Weights of a small transformer language model: 4.85M parameters, a variant of Adam for these matrices.
Each number is 128 + 32 x the weight over its row's rms, rounded and kept within 0 to 255. Layers, rows and columns count from 0. Numbers have three digits each. The size before them is the row's rms in percent of the matrix's.

# layer 5 MLP down (transposed), 448x160, rms 0.0639, rows 203-216, columns 0-159
101:173113050170088096155147096150141096126094146079177151115171108151129131157108093130065193107137115118112085146078150070137131091054118086135141174139168112144103105130108139121152156104146131186122132112135091099100089173107100249098145085117112154145141148113152115153189132208084129146167150138097157112104204162106113065131078091184116198148123125143100113157138169128125111097147123129174092088141138107120139146135158109084069123129119134159149165107143130144158089112103098
099:054140122074146093164196120134112202126134186150121127119128157141115099117123115078140094155089142130144062142118156123156135145079155166177107113121114159140156154109116114129129139127065109112119168112074141165089167118087098141101033133104118197095126097107202129144136142123125079139118192211103131089145064078140096081132089133131150152182116157160171123073153154114112189141116158123164139133144089187158100116118131140111155127072102148146121102124124112101110154146068194
099:119151098129153158112107128135143188172100138103128106184127116108177113182124093148143123153119118112129074120124163103144161125095112129127153135115107109119153131110112123156118116082130173108109149122114147140062182094152127136150190108174157237129097149096135165081128138111109062154042132150140078164096130150092132144174147155134143126121110191158131147219135093182143144134116148163097182115106131127166069149137090110081118146075078110020114114209119151106184125129156134
105:112111142095116149137142154117105090109144068149116116107118061169181137156145171125123158070152176166131102098147147178056074123195100134088146127158102104184101150083109167132094075138098111137146133124162065118138156098116083146137145120141087173082144101143058115165137054135138114159139158124180145141160114076189146069128145158129095109088095166162173150192116124158148092142104157160111108128116101128129120096123142091153172165089183169150146095186083096090178153111120080
107:061112172112099134139074144170161096120132134109106142091131123138160147166166156137123110173183145108123047108177115161141093099140176120184154097119150110129141093162070042105095154180156092090109149084151137064090130174081057171152111142116172171116108099090137149172139115146136137170153147152149070163130134140105146129121140108135136105161128106120107083131109082111097111076106067097150068146120132137173121141153121139198109110130119158111130073129163157148043117153096052
098:196081182091135157114062140160144127123141135140051144146168149107143095144151099152131161119116158141076136182164104096105061155100115146153123116086165108163110108080119107159131146078109125118123112109124127095099142118143116103097117154091110124122167145152068148106094101105121142086133073114147177139086130088114147134161086156150088132124093148187077177170101145166130116123144156089135144110078119160172151037087126192100179168132143153013074139118144096128142131124199104
101:204120181182107135152146127157125097119081135172157170096135165090107079143151121161097124095103138148131158114124076145154156101179147119084101094088129140149103080110182127088110087124131161169103123095157173105167119119189149119143047135114097181120084108124143127123158130085123195142192154182170152143140117110121103169113147094146188207145122122048103160080088112125069082145088153152172141130093147170151180091114124126161135115141127141130101172141119128088064093161117163
096:182097115103117133161129031109169139122137129136136117139149105111108078106137111114154120141112128135144073127082138117156195100138166160032118074148127135115117081127115111118172063183071161116132103130058120200125157121130142176138110130097076129119131110144140120176148130225193129137161121098145101120110126120071125154104161139162102140163124119140090106100143162132133155191110082162193163109179129089100097094097120068121187078176102095142073102119091134121103095121145119
100:086131060126114139112160153092147126149130108116158150117084098139123122106095126143174159126163098093194152191150148140149164060158125152164139131128110169052222138128128162198107108157150098142107092168140060175163144102126097181165075130111154131169169072155063152134119232112141157164129106099116164136130111148119111176135116142109131092124143118121103071113149144173179138102162192101127152118120097106133131138131114085150134099089158150083140148113192143136153135192086102
094:155114097110117115084068102080160082119126083118136086098129126094108138174141157119105051125116147124191063119096162120152165105121101071122145078080165121139125056136099160080134131139192166174058167092096093117107117101093091119114114111130118136118139158163144104086103127090170127148188156101114131134144082084121142111069179164148122074148131085087110211123087153130125148114080104172144094123150123182164167151164132105176094130141084179182148090168093148114144141098115108
096:130147091157166150122140127106111118131110143093108127160071187128114118094105013114096147178114169135196140094125113113134145112092165142120121146097133216163117128183126108157160147109132159085108177084169140077127116211069117089150074120119122126150091112129159089106105153163145136156118155098096137139131167152120135129124107135169139101133105119087133099000151098098145120139110186114097165139133120144143069155081132081166171082157122134138097141079140092160131107086121176
100:126145150114075083133127149180092143099132119164149131153113132115168220153141171129111134104138123194146116130123095149151121168137127082115141086142122153139126137101097140086129122107139105130115117126142126147115134095141078105164104136100146154160142132116155108114051106148178099096082157171151084121098113198121110155165196119176138097104183141157092112043201093170138109107101186100069144103132181141076135144096098120054135159187164096080132171073081132217129123128108104
098:092121128082108139075107112124184099138138190112112137175041119182080118124176138087118147135166140098187098203093091133148118112104145103164145130099096184136118141110150119129146179130100182133091105117103109158135130138121126117098121121193195096115124141095124048129178141118117132163123175177116105124160132151125120138137166158113124061162087124138150100178040087166129069067147150122125088102128086104170125212102155117148137095083123096130141183158160132155122153112169089
101:181133108111075124130164041178173167105149168109141165109204137150123158115195128139080134158132122161182151151071118111107091174145151160094119091117064166132116121103115134087095106156139122151123151093177129184106141096108118161044213140183150149153130156116078132164168108156080138120080137135086122083130148140086143099123133109134132110140128137126170119063107158108151136128111121120140145125165101107204126124154158146153148142125138078059155176089107211160146108088133128
# layer 5 MLP gate, 448x160, rms 0.0644, rows 204-217, columns 0-159
103:115148092089112127147146139178151119118128133105161090110124117099126111169104123114114139102160115137105130175113152132169119110093106089108080112158166101093146139075137148110130137149176146127192123125164122160092073095164134122225188061102176110081178097124175115115132164138079135184156156197195125108167148106125075113123138118118080105121071152108141171140134177105109154182153183095074148080182150168122107084164114118104101217095075084141151160117126117126103140117084088
102:127135207089134139116124089096122136165102143140173107142170152127188120158167128112092091156132160117120085108098127165107115146100072107126101084084115046173119091077072150188143180132145151105138150083204110121124106072182117128123111093129095102099172121120118097060142097153094155146169179087123113133179127068152125153062098126149138139104117057133106081108163149086107141094122178107139106164112073097126192124121094100140131098118170143135132113135181179125088094156093173
103:097151121109081100146076127120123111102106163120156111152085137110158176129112113141151182174086096132100148175199162159113109112104126128116049110168142123122184118114117150174072038143140124092113059099142198103101136120155132117195092147123081184132113144137109155104121085181176131090096139133154129148160070203100142104139119062084081102114086162139095086094092176111162104087141118077077124136121097110135102118121119137091141179118093120074178096141153129113136110170097120
100:113116094127134109136116088093127152157107095102115096139179098170132088110125089116054074105102153105096118159096121190107072116186142200106077183142135134104095132120116114103098123140142182158083115121144133128118076119083154060081148088111113086122080132158125058071144132148111190105136131106142090086083163108096107128181157149122167147133161122107117120142206155096092125159143139136179132132117154136117089132111128178055111142192099138157073088179150193138123113161139194
092:129164106140180154092179177126135144088128191135151092175147103079130108101138154120190096148132065089135165054115101165159151175149127073115149109213127115188094143111130195137177158095108085093125114149095161129129115138114145074100155110134137090163114132170121120131132103118172089146110124174097062158077115146120156156163150173136150056131126145097141148088105161084119173134087129086086172179161083131161205100110119154107152162138115140133121180077091105151128110113138166
097:116129138187077172082126167100149195068162123104118182112209166106084112138105135152188118136111134085149117118093136160116099136110139129103131163186110122132143120141156102143066160069084115178111158087092147111118097135128131183121171135153124112148103112143151181114103130163112105153080139118155073146141154144119175108153092111137131070137122106046089162106107174092118122114093085166084172162148140100100149194103085106142125112171110161108127181161190186108160120182186165
089:212137150085125192144093138152186106082184176087108110139146120144154136082139132109078063155118153141092061146181111119104168125127130168107195140138173199086123103101094160125111146146120163114095115100112148112079153064166116104106138108208184115118171127124117177137184094091161115111111125145154114108156133131137175121067163118106126105094112119163118118122100124122169121106088123174159149173174156048130077171175090110155107095120132152100118147116118133162162169105154174
100:144117066150155134072095156084156121144122055140112114074099163090122103135133161159106102102125124077119105152132125149106181122117133168130193091135130118140154132035107120148092090101123103103075186096080108135150110095132144119117155089054073121105100091132162162086107143153122109187066136131129118117129109170104104194082106144106169088151178133164110145118174174172097150130114185132094152142118129181146141071147108148164129107096147103098101132056175121096225140136107123
100:150160157073117062156118120118093119134164089168131142161090176135163122098165110173178197068216154120140178100146190150117144112096073135147106101170094134063136152151165122127145108126053122131150166140146156136132144121143106137091127049097118127161083109142092150159099112150141136128100080094143160170070134169040072130189120111138157147129148108071168087124111099143080133128139155095128142170126144120093180121160063153133130141146126113156065113093136088126164113116157115
099:146173143146106126169100101149154123097166178154139116140104080152115092110123155073132119139148164153112102091122161124090094128048144146108105160230074156106134165165087137121099149212169131067126103112060130133121083123175153153165118133205076157136154149098115093137096067199131106150138151173092113164089111125113073146102103147108108168096068142147084097131097114120129126142180124093120111171177146132156113150134132133141152111095098186107148158175137049111127161109099127
097:136125175164109114073104133104092141134169170136081124066104184115117124154105120082161105158128071062147110083143129150122157098135168130156097151154123072109145147129150100053114151134122105134142130119164110146126065191108082112127128174141151091158097079116080074151157139141171121157130154099158166093196151059139200114088077122148147093100133158110182102119109180171138160113173185126134101190111096102098162111157147045169097154142090139092132096177124103139156131146137100
098:167164189111167087167118097197142130131131135156126063126175069144136067165125133126107170096180088168163138151084149130124091111070090143092121115136123144139112140152108142133114130104081200152103141104152147135137132152125135125150145109073090101172139199093097109115141111110226138167113176150124133110168171102088185112125101093171156141112171146105120056136121106089112155108164108129123155172153207129107141094106119149136126152058085154068072129162171093122102168121102165
108:154102119155104105131067099168165156185138129126135104181132150109115205130131116153182167143133097105110125118127114149111124190133090156119121167156106121154159153072078148145119143229126106166143101093148114123137138103099115147085157113138096084168101080149163103083189116059148144076091122091193162091129074135142163129091145131146193133155154087131158093112140122125067109097116115142163155136099141152073140188130209094164113128106083147098082142121124166144172119139166202
100:075103135103132111109158160105128139093147189128171122071115150129112110122114101112189148113193155095161115117148149152053129137146133124091158133109110142036145102102196133195122112166145092102176129116131124084097155150078118121176107087109115087128112137131131133114092120157138127093175157133133121151097103151127068184165068136158160104111169070078083170171176105169122104172159124138108112121132132133077151147150099155183069162152177159136110077122064099087171190083104155
# layer 5 MLP up, 448x160, rms 0.0642, rows 204-216, columns 0-159
099:095095151151091126134099106141072160137142075153105126137077077144174158157127145134098129105174074155177130148118163141099104155190066158116130086121125076154154098153145091147149107110136049126050155149135106154222165152095100131076130166145116095149135136128143123127160091120110118163145122136141144135088128126085132194157123126150159136202105076193169140106132091135152098120106119142194098137100183073101121107162170124144142084101130129154129108071201118072157162155185139
103:077068085105107122185100190180152127101135122144119101089137127137151151117121157122175155148093093199102126234106141110132141181130139158120098106142122118123091086132084099128121119080139162108105191102082087109160115109081090133116156122111134125110173084103106150130167112132194167175148157109154098164060100101122106118114172098111067115120161116145128139142102114169118097113165128115105080089123132155093112135165153173124141081116168138025187147125181160186165091111132174
105:168148085122188139118119140140100144121134112129125154117146110171104122124137090131126135196127106082110101104103086093124122081184175187132090181196094121108111145110152096083119097112144189143127146142171084097115065143162149218121148112138128134149133116103174125175113186094106092113149082092093059124133128119195126122058085120147094120120137113161138072152122126138131103152167150126172154132052157166152120091121164082157125104069123104179094153136129151165172183057142177
109:076100135190146096149104161106054094144154099153163163146091137106131089156102091116146146117123106110160169118022132083133106170163155164166145135137200122090143143133166133113102105148106111173185117140113074110168119144217151129104156165115125082109135160137173107127142092166155077137104159082137134132152084159148080142182104148112115097152171128067088110132129103126087172142116105166095184161118164108165129146158184062090137155143135134130128128155158157137185156114099205
103:120058101124125086157130133114111097104157167086199119056124128127113124154089152129172070107085146137109138150202106156184126105108102130063159157152055128112140119161163105103187125131075137102187129100112137150122134174120103152101191127156121178161165190117121139100096111121116134119156107140143145077150070140121130171100138103137145120106086140082109152097160118064044122118170132130083152117172135090131186121152118116110118157178170176116141154121093113148140140228096173
106:084108084141096086115167159101156142114174145062091154092111095172148134145106122119164106145030110159089183123127123143152155154120126161129157116086113156107148170120114129139077141138056080101164147118105126148143120137037111104076140112164090109159129106144125141156172135217165136149105134095082105119112123168100100148044148188131111136112148199189136110113137116124141125126125132136129067146121068060103128140136117197134103145177123098135117101157100103176157168095141189
095:170110082170095086166120147177100129166123103137130108171177170123111132123126079126107154117107127173136147168136115118084150099162145107183149075100114142120179101147133123026132136166112084163123168126127153141125082143198169190164155130128126139106112084131084133057125219105108145150123092128088094116065137152102096098083163097165140149124077167167160117110071205110143110059125119082114107102110114124127085113146110127133163113081151125174105102131153187153144166154132179
094:150082091152171134124119120142131165126148141119093123156096110148117175145132089067076095087154090090138152149125152128105107131140138143177055110070128089144108124059118161094170165123144175135149110178160090151092055114137165181137137137215111105117131146120141086130123116092119098111179131175056146155161135102121145107106103151136185133079110146134085078077084127126057143125110113110123115152071110119071075162118095070114156132109101115166127084155065162092165189128152083
102:197164151119134126119177128164140131121105112107129101111114176122138159087160162138121154208122162119190125139160133132128121121073137142154089145069122107163114104125149125162183140094106149170114056150148118114109099125159073116138138150094141092108197111172100104100160044127087099126150182121142141153152148153118139146124132146133120095126159131086130089142100105165170100117072113151129130114119213175125121125170164186111181108157084246165150109123154175127108139069207146
105:118089150105036083131137112126127138189148141147125156152206096112115154139139206176149063088113138146114171101107117070118139102144066121147100117179119108097095080148138139126076127119137083143150177136153134144193162116170071125114173162170144075125078150134124114145126118126132142142184114121143110113123128130164113150150079153102158129122147124105117133086151192175083147160060097152090138094136119092138182133139152150097089176207115123081150122142132141091167132214193139
098:168163106130117124109130126089113087138164200079107186095201149149109107118134094129103094172126140110132138119116134136159134129097101109128184136145161167139130151138095108130111087156134143106137209186108110052075106089135136113143119122084088111149087118118120102102184106125102093101192120134168166068110111110138191113120136118150098154111095092169054051120139144171177124153157168128081125159139162129203066162163106132186093167077125096111138095121198133090146114134152166
103:121113150115151087162074092141144077164102123193064134177145074093151149095167133155217121110057207130065128153101107174099119147123092123165137144139125140179120096179083145160098098043181131140137135123164086095113126157110150085116117150103090093176198110128100154139123163138108132169059142115131083148157141158172156142133063102084149159147119152107131145115125195078119157142083147136096113063110135099142101132102125154133182108114148139152127132108116126093115136118072146
104:102131063121120113132122083116111106111142125121175120210038071140168134094133111097101100120138086123152152126199142154118115135117163171136134111092175150143105168097105118067131122172195171115091155133150182135114202150123145084133115129135120087132065160132174159120161116139140092154121136151167131132076119127146085127151104076164088107177165110169153174164142087073111082158154150135107183107093107144089145126162112097114096181185125152154086121107155065094149189183099140